From a checkpoint of a small transformer trained on Wikipedia.
Size: 16 layers, width 128, 4 heads of 64, MLP 320 GeGLU, vocabulary 8192.
Each number is 50 + 10 x the weight over its row's rms, rounded and kept within 0 to 99. Layers, rows and columns count from 0. The size before them is the row's rms in percent of the matrix's.

# layer 10 MLP down (transposed), 320x128, rms 0.0704, rows 190-198, columns 0-127
101:51 59 48 47 31 31 61 51 53 63 55 50 36 36 63 36 60 57 45 49 41 55 50 39 61 47 48 45 61 40 56 53 45 45 53 47 64 44 56 49 55 55 36 64 43 34 49 36 50 55 49 55 59 29 46 42 39 56 39 44 64 38 59 57 41 41 48 46 66 69 57 39 52 44 63 60 32 43 59 51 55 47 41 57 65 43 59 47 45 54 59 66 56 39 62 43 55 53 46 37 61 45 41 47 49 21 52 49 67 35 48 59 69 53 35 49 60 54 73 56 58 55 26 66 36 43 54 39
100:42 56 42 38 34 45 68 38 39 43 47 67 63 52 49 49 56 45 62 46 52 41 42 40 45 44 41 54 46 23 62 48 63 52 55 74 60 64 46 38 43 56 51 58 59 54 45 40 67 57 50 31 57 69 55 43 54 78 40 58 49 45 39 42 56 50 55 71 55 45 55 41 55 54 67 51 42 42 57 42 65 57 30 45 45 45 46 46 48 62 36 54 60 65 42 57 41 66 52 57 48 54 50 72 40 41 53 63 35 45 54 64 43 64 71 49 55 48 53 52 48 42 59 61 61 51 43 48
099:55 45 41 33 46 60 38 45 38 54 48 60 43 45 47 52 62 35 56 34 45 54 67 60 45 48 50 45 40 59 66 49 53 55 43 59 67 64 49 60 52 59 41 55 47 73 52 72 54 38 51 43 39 55 61 55 38 33 61 67 52 55 63 28 39 43 47 51 70 49 44 54 57 35 63 47 50 57 66 26 45 33 54 58 62 54 48 51 42 38 45 48 41 59 42 56 40 51 39 61 51 20 67 56 42 61 53 55 39 68 37 46 52 60 46 49 59 43 48 51 61 50 47 39 56 52 38 48
101:49 44 30 59 46 53 71 56 70 40 53 59 46 48 49 39 52 56 51 29 46 54 63 57 63 54 59 45 62 56 58 57 53 31 45 45 62 58 49 73 59 60 54 53 52 48 57 58 45 49 33 44 44 21 56 56 30 53 60 32 49 57 59 61 42 47 68 52 58 55 46 24 46 53 51 47 53 42 51 50 41 57 34 56 48 62 54 47 46 37 46 45 52 53 53 36 60 47 40 57 42 63 57 66 30 49 50 41 58 39 39 29 55 58 41 58 46 56 67 55 46 47 52 65 65 37 42 35
097:50 62 51 70 50 46 41 50 50 37 37 54 41 34 45 33 46 29 41 51 43 33 55 57 39 49 40 55 63 38 46 63 52 51 47 43 62 60 64 62 53 39 48 56 29 46 42 52 55 37 73 71 49 44 51 59 30 52 46 44 48 50 75 42 48 32 52 58 49 42 57 53 46 59 46 39 56 41 73 42 51 48 64 56 34 61 70 37 61 47 63 52 67 50 57 52 67 59 50 57 65 55 52 37 46 43 53 53 39 50 64 44 54 55 42 62 40 47 40 64 35 55 41 43 56 49 55 47
094:53 57 50 44 63 69 37 42 73 80 46 53 43 69 46 45 51 67 60 47 45 56 56 52 59 38 49 42 46 39 49 66 47 51 50 53 64 49 61 70 51 40 38 53 45 42 57 58 76 58 50 20 54 47 43 70 68 42 55 45 57 56 66 42 48 47 36 44 45 45 39 38 50 41 65 50 63 50 36 44 52 55 45 56 49 61 39 60 60 68 51 43 44 53 45 44 52 33 63 61 53 45 41 60 58 51 49 53 50 62 49 58 45 55 43 61 63 44 47 60 35 53 49 61 49 43 70 57
092:55 54 55 64 49 47 48 44 51 45 53 44 45 53 44 38 59 53 58 65 60 35 52 56 61 68 50 44 58 49 37 44 38 61 55 60 42 34 56 66 59 55 46 55 42 55 55 43 53 46 54 64 55 29 61 47 50 46 44 69 51 37 41 57 53 43 54 55 21 66 67 35 53 38 45 50 47 42 42 58 48 51 58 53 53 55 58 44 67 66 50 45 80 64 51 65 53 47 42 78 51 37 30 55 54 48 51 42 53 38 60 67 63 45 40 51 71 48 68 63 39 58 48 43 42 54 43 43
095:41 60 52 29 52 45 43 35 60 59 43 43 57 42 36 65 56 50 51 63 59 53 45 57 48 68 57 34 44 65 52 52 64 45 57 51 62 52 51 56 64 46 46 55 59 49 49 51 43 60 81 40 31 56 53 42 37 46 49 58 33 52 42 69 59 51 46 37 53 54 26 68 53 38 46 50 49 62 42 56 50 53 40 63 61 39 43 62 57 67 58 45 44 62 54 64 36 51 56 30 52 49 47 35 46 38 56 37 46 49 72 46 51 47 42 62 38 65 53 45 66 36 61 58 47 60 43 52
104:39 60 50 57 50 28 53 54 63 37 63 57 63 69 46 22 57 41 48 49 72 54 70 47 62 57 20 40 65 58 46 43 69 49 62 39 55 44 43 40 39 57 42 36 59 57 35 61 49 62 46 57 57 41 49 56 49 62 48 57 49 38 38 65 47 50 55 48 39 56 54 35 36 53 47 63 47 48 54 58 41 48 43 63 47 60 48 27 47 42 51 50 45 41 59 43 60 48 53 52 46 50 60 48 69 49 56 46 40 75 39 51 57 45 55 43 52 41 58 51 69 45 47 60 59 36 47 48
# layer 10 MLP gate, 320x128, rms 0.072, rows 191-199, columns 0-127
099:79 33 41 55 59 46 43 42 58 62 34 50 72 47 42 34 56 32 43 56 52 60 54 49 42 46 42 28 54 46 64 41 54 45 55 40 45 39 60 43 64 44 33 50 54 56 34 44 53 59 66 61 48 57 58 62 45 50 61 47 38 60 40 39 37 40 66 50 37 57 56 46 46 56 49 37 42 42 46 48 72 37 61 54 45 21 55 38 50 59 43 47 51 31 56 53 44 41 50 56 51 50 43 51 54 54 41 62 52 50 55 52 71 65 31 42 41 66 48 40 50 58 59 54 45 62 45 55
099:21 52 40 58 59 66 48 65 57 54 34 68 47 56 53 45 59 60 58 49 69 43 53 72 48 34 49 34 60 42 56 42 55 51 55 46 65 56 53 39 55 47 47 56 59 54 74 50 50 27 47 59 56 66 51 39 43 28 46 57 46 58 38 46 50 63 62 38 44 42 44 52 49 49 63 60 42 52 41 38 56 46 44 44 54 49 58 58 57 68 38 46 46 52 49 58 67 42 51 53 38 39 35 58 47 61 66 61 47 43 46 49 68 50 38 61 62 60 59 56 48 41 46 56 40 51 33 69
107:75 54 52 60 53 51 49 52 29 54 62 46 54 53 55 39 59 37 46 46 44 55 46 45 50 40 43 43 56 42 38 50 55 78 40 54 54 49 52 28 39 46 63 46 50 60 51 42 45 47 42 54 45 66 51 61 44 44 40 41 47 59 40 45 47 48 53 41 43 53 66 44 32 44 51 51 45 48 63 39 39 50 53 43 47 51 40 67 64 31 59 66 43 64 71 73 38 52 55 52 32 34 25 36 58 61 40 55 64 44 51 46 75 56 55 45 54 48 55 52 43 29 50 44 47 57 61 64
096:37 52 54 43 46 40 51 44 48 42 66 67 35 40 38 59 60 36 54 56 44 54 50 52 46 54 73 53 57 49 31 43 57 54 48 53 39 51 52 46 54 57 58 57 63 42 65 47 43 65 70 31 56 63 63 50 18 51 47 40 48 34 42 76 60 53 41 47 62 56 43 55 71 44 39 61 54 59 37 61 40 61 40 60 43 45 47 55 52 39 43 55 50 43 33 46 40 57 47 56 37 51 49 56 42 61 70 45 65 44 57 51 48 50 56 46 59 55 56 51 55 34 65 52 47 71 61 37
095:49 60 55 40 52 66 65 58 57 58 44 61 57 51 53 53 49 37 71 42 55 48 38 48 54 66 71 55 54 45 38 36 51 53 63 48 53 47 51 46 55 68 40 52 56 45 41 65 56 49 45 58 54 54 42 66 39 62 45 56 48 47 43 58 57 42 51 62 40 48 56 70 53 50 66 58 79 65 51 54 20 63 63 67 44 55 48 47 36 58 51 43 43 41 66 46 51 40 36 42 52 40 44 58 34 31 56 59 35 42 37 36 56 53 52 45 57 45 52 39 40 39 53 71 52 60 60 44
093:58 48 62 55 50 39 65 67 55 37 65 36 40 60 56 55 45 61 43 48 56 48 54 49 56 53 42 43 53 57 56 38 51 32 65 43 47 46 49 64 31 48 66 54 56 61 50 35 56 20 46 54 47 53 31 44 59 41 50 72 56 51 52 60 56 35 51 67 58 54 50 49 46 38 35 61 54 54 52 45 53 49 62 50 59 44 39 59 39 56 40 50 39 60 54 40 44 65 59 53 53 56 58 54 46 69 70 70 43 38 69 62 42 38 53 47 55 39 39 70 55 61 73 58 44 49 47 39
095:62 44 49 60 52 57 63 37 53 69 45 54 70 57 28 42 42 52 44 53 74 42 28 47 57 67 59 55 46 49 44 42 40 48 48 41 55 49 55 46 50 47 58 57 39 55 42 53 70 49 37 50 76 58 35 27 40 43 48 54 49 67 51 54 49 15 37 33 51 47 54 62 62 48 52 43 26 36 50 55 39 44 49 49 47 53 41 60 49 47 53 64 58 61 49 65 47 43 53 54 53 53 48 47 44 43 52 53 45 57 53 64 54 52 43 51 51 61 28 54 66 50 56 56 63 41 35 47
111:49 65 51 47 38 50 55 46 53 61 31 46 47 48 45 64 66 53 49 41 65 45 45 66 50 46 58 57 51 52 49 45 45 40 47 44 71 28 57 68 50 69 46 49 54 36 59 45 38 33 54 45 54 67 28 46 57 48 43 50 39 38 58 60 48 58 28 41 54 42 39 74 41 45 59 39 46 48 49 45 56 65 56 49 61 60 42 36 53 43 37 50 56 55 64 39 41 56 50 53 38 57 56 73 55 48 36 34 41 49 53 61 48 46 59 57 39 41 29 37 61 52 34 48 51 47 42 70
105:37 57 35 64 50 44 68 58 52 54 45 37 47 65 41 46 63 49 54 69 51 40 50 48 66 48 48 72 44 45 39 49 59 58 56 58 66 39 45 31 57 44 57 44 53 44 71 53 52 52 62 64 44 59 59 52 63 33 58 42 53 40 51 53 43 73 40 52 33 58 36 37 38 59 56 46 42 45 30 35 56 59 63 56 42 36 53 52 54 48 44 49 46 34 44 47 43 48 47 35 50 68 37 56 54 66 50 42 63 42 52 43 51 55 38 55 75 39 43 65 58 51 68 32 49 54 49 41
# layer 10 MLP up, 320x128, rms 0.07, rows 191-198, columns 0-127
099:37 57 46 40 52 36 57 53 50 68 50 45 47 68 66 39 55 65 48 38 52 48 68 58 53 55 47 43 29 41 41 40 66 48 61 49 42 46 41 59 55 39 39 52 45 52 50 56 52 68 70 67 53 64 36 48 49 57 54 41 50 40 59 53 54 43 59 76 68 49 51 48 44 44 42 63 59 53 71 57 59 49 44 41 46 46 53 54 50 46 41 45 49 64 44 32 38 36 71 41 58 52 50 46 56 51 54 63 54 40 48 67 68 58 69 43 74 55 57 51 32 35 40 48 44 56 50 40
098:41 45 65 38 50 48 53 50 36 51 38 23 49 41 35 53 60 37 48 77 42 63 64 46 54 68 54 40 55 57 57 60 36 42 49 55 58 38 67 64 46 56 57 54 49 54 55 56 53 50 53 49 43 58 58 47 55 66 63 62 60 53 59 40 52 42 50 24 50 49 48 48 49 63 38 56 61 78 54 37 47 65 55 40 51 51 43 60 36 27 42 58 65 43 32 49 46 47 55 53 47 47 65 41 60 44 50 57 66 38 41 40 37 50 57 59 42 40 56 56 55 52 38 42 55 56 58 68
099:40 43 50 46 70 25 43 58 37 66 64 57 37 56 59 60 58 35 50 48 39 52 51 51 47 55 41 57 49 48 49 68 35 64 49 26 47 35 57 41 41 47 71 66 47 54 39 50 50 56 45 50 55 46 48 48 60 70 55 52 55 55 56 57 62 26 67 54 37 49 32 40 42 50 44 44 64 45 40 50 57 41 54 54 38 46 48 67 61 62 47 37 51 66 62 44 55 54 52 41 54 53 56 62 28 49 68 52 40 71 47 47 65 52 65 43 55 59 52 58 39 49 46 47 43 55 66 57
092:30 51 63 33 67 41 38 54 49 46 35 64 48 57 69 38 28 54 53 38 39 38 47 31 63 52 36 47 54 70 53 36 67 51 49 45 44 51 46 55 54 47 44 47 24 45 48 45 54 49 48 54 43 35 42 44 51 48 53 48 51 52 35 47 55 41 60 35 45 28 43 50 48 56 48 37 39 55 55 48 58 45 56 51 41 30 49 55 34 55 60 51 56 37 59 68 49 66 57 52 54 50 65 57 57 61 46 60 59 41 45 61 54 65 49 59 50 46 48 47 57 71 47 57 17 59 44 43
092:36 61 49 39 66 47 48 55 57 37 46 55 36 67 51 49 70 53 51 42 66 43 60 47 37 40 44 57 56 40 34 32 58 54 62 44 47 38 51 59 51 46 54 50 40 34 51 43 52 49 48 56 41 59 71 51 50 56 63 44 46 40 44 61 52 52 50 59 40 56 39 55 51 31 41 50 61 53 44 59 40 53 60 65 38 55 57 47 65 30 53 50 30 59 41 56 50 50 40 40 53 43 60 24 68 50 45 66 60 50 40 45 65 54 43 59 50 55 51 84 44 32 42 60 43 41 39 46
092:53 62 25 27 50 56 49 52 30 58 51 42 46 64 53 43 43 55 49 47 50 70 42 50 43 54 61 66 51 65 44 46 50 51 59 43 45 35 47 51 33 68 41 34 46 56 52 46 54 46 52 46 57 39 42 62 63 69 47 42 39 35 60 49 45 28 60 58 46 36 38 52 60 42 65 42 64 75 44 37 62 27 69 55 44 58 52 53 37 57 58 62 57 50 55 45 45 41 59 45 62 37 46 56 41 51 37 61 48 53 44 61 55 48 50 44 38 51 63 56 64 62 37 51 43 45 47 59
098:62 53 26 58 52 49 43 56 45 57 43 47 75 62 23 48 61 44 56 43 53 60 61 56 50 69 48 52 40 42 41 53 43 58 36 39 36 51 50 47 38 67 56 38 46 57 50 62 52 57 48 58 45 52 37 53 54 63 46 37 48 60 40 42 35 60 44 56 35 55 31 47 45 67 44 52 54 36 46 66 48 28 46 30 59 64 49 57 33 47 58 68 48 58 42 49 57 52 55 40 47 36 63 58 50 38 56 67 64 53 55 50 33 44 64 57 43 44 42 58 44 50 58 38 34 55 45 63
114:68 32 50 50 50 50 59 40 53 49 48 47 63 42 39 33 53 31 56 51 50 56 59 48 64 48 47 33 63 67 43 59 44 53 43 76 41 46 44 52 64 59 59 35 55 56 54 32 55 57 59 74 52 47 44 42 49 52 48 51 49 57 44 43 43 36 42 55 43 52 49 44 69 32 54 47 38 55 46 56 45 52 35 56 45 45 36 35 53 57 23 63 62 63 61 47 38 51 58 36 57 51 50 53 64 52 59 30 61 41 44 54 58 73 40 39 60 42 59 34 46 52 47 61 52 46 61 64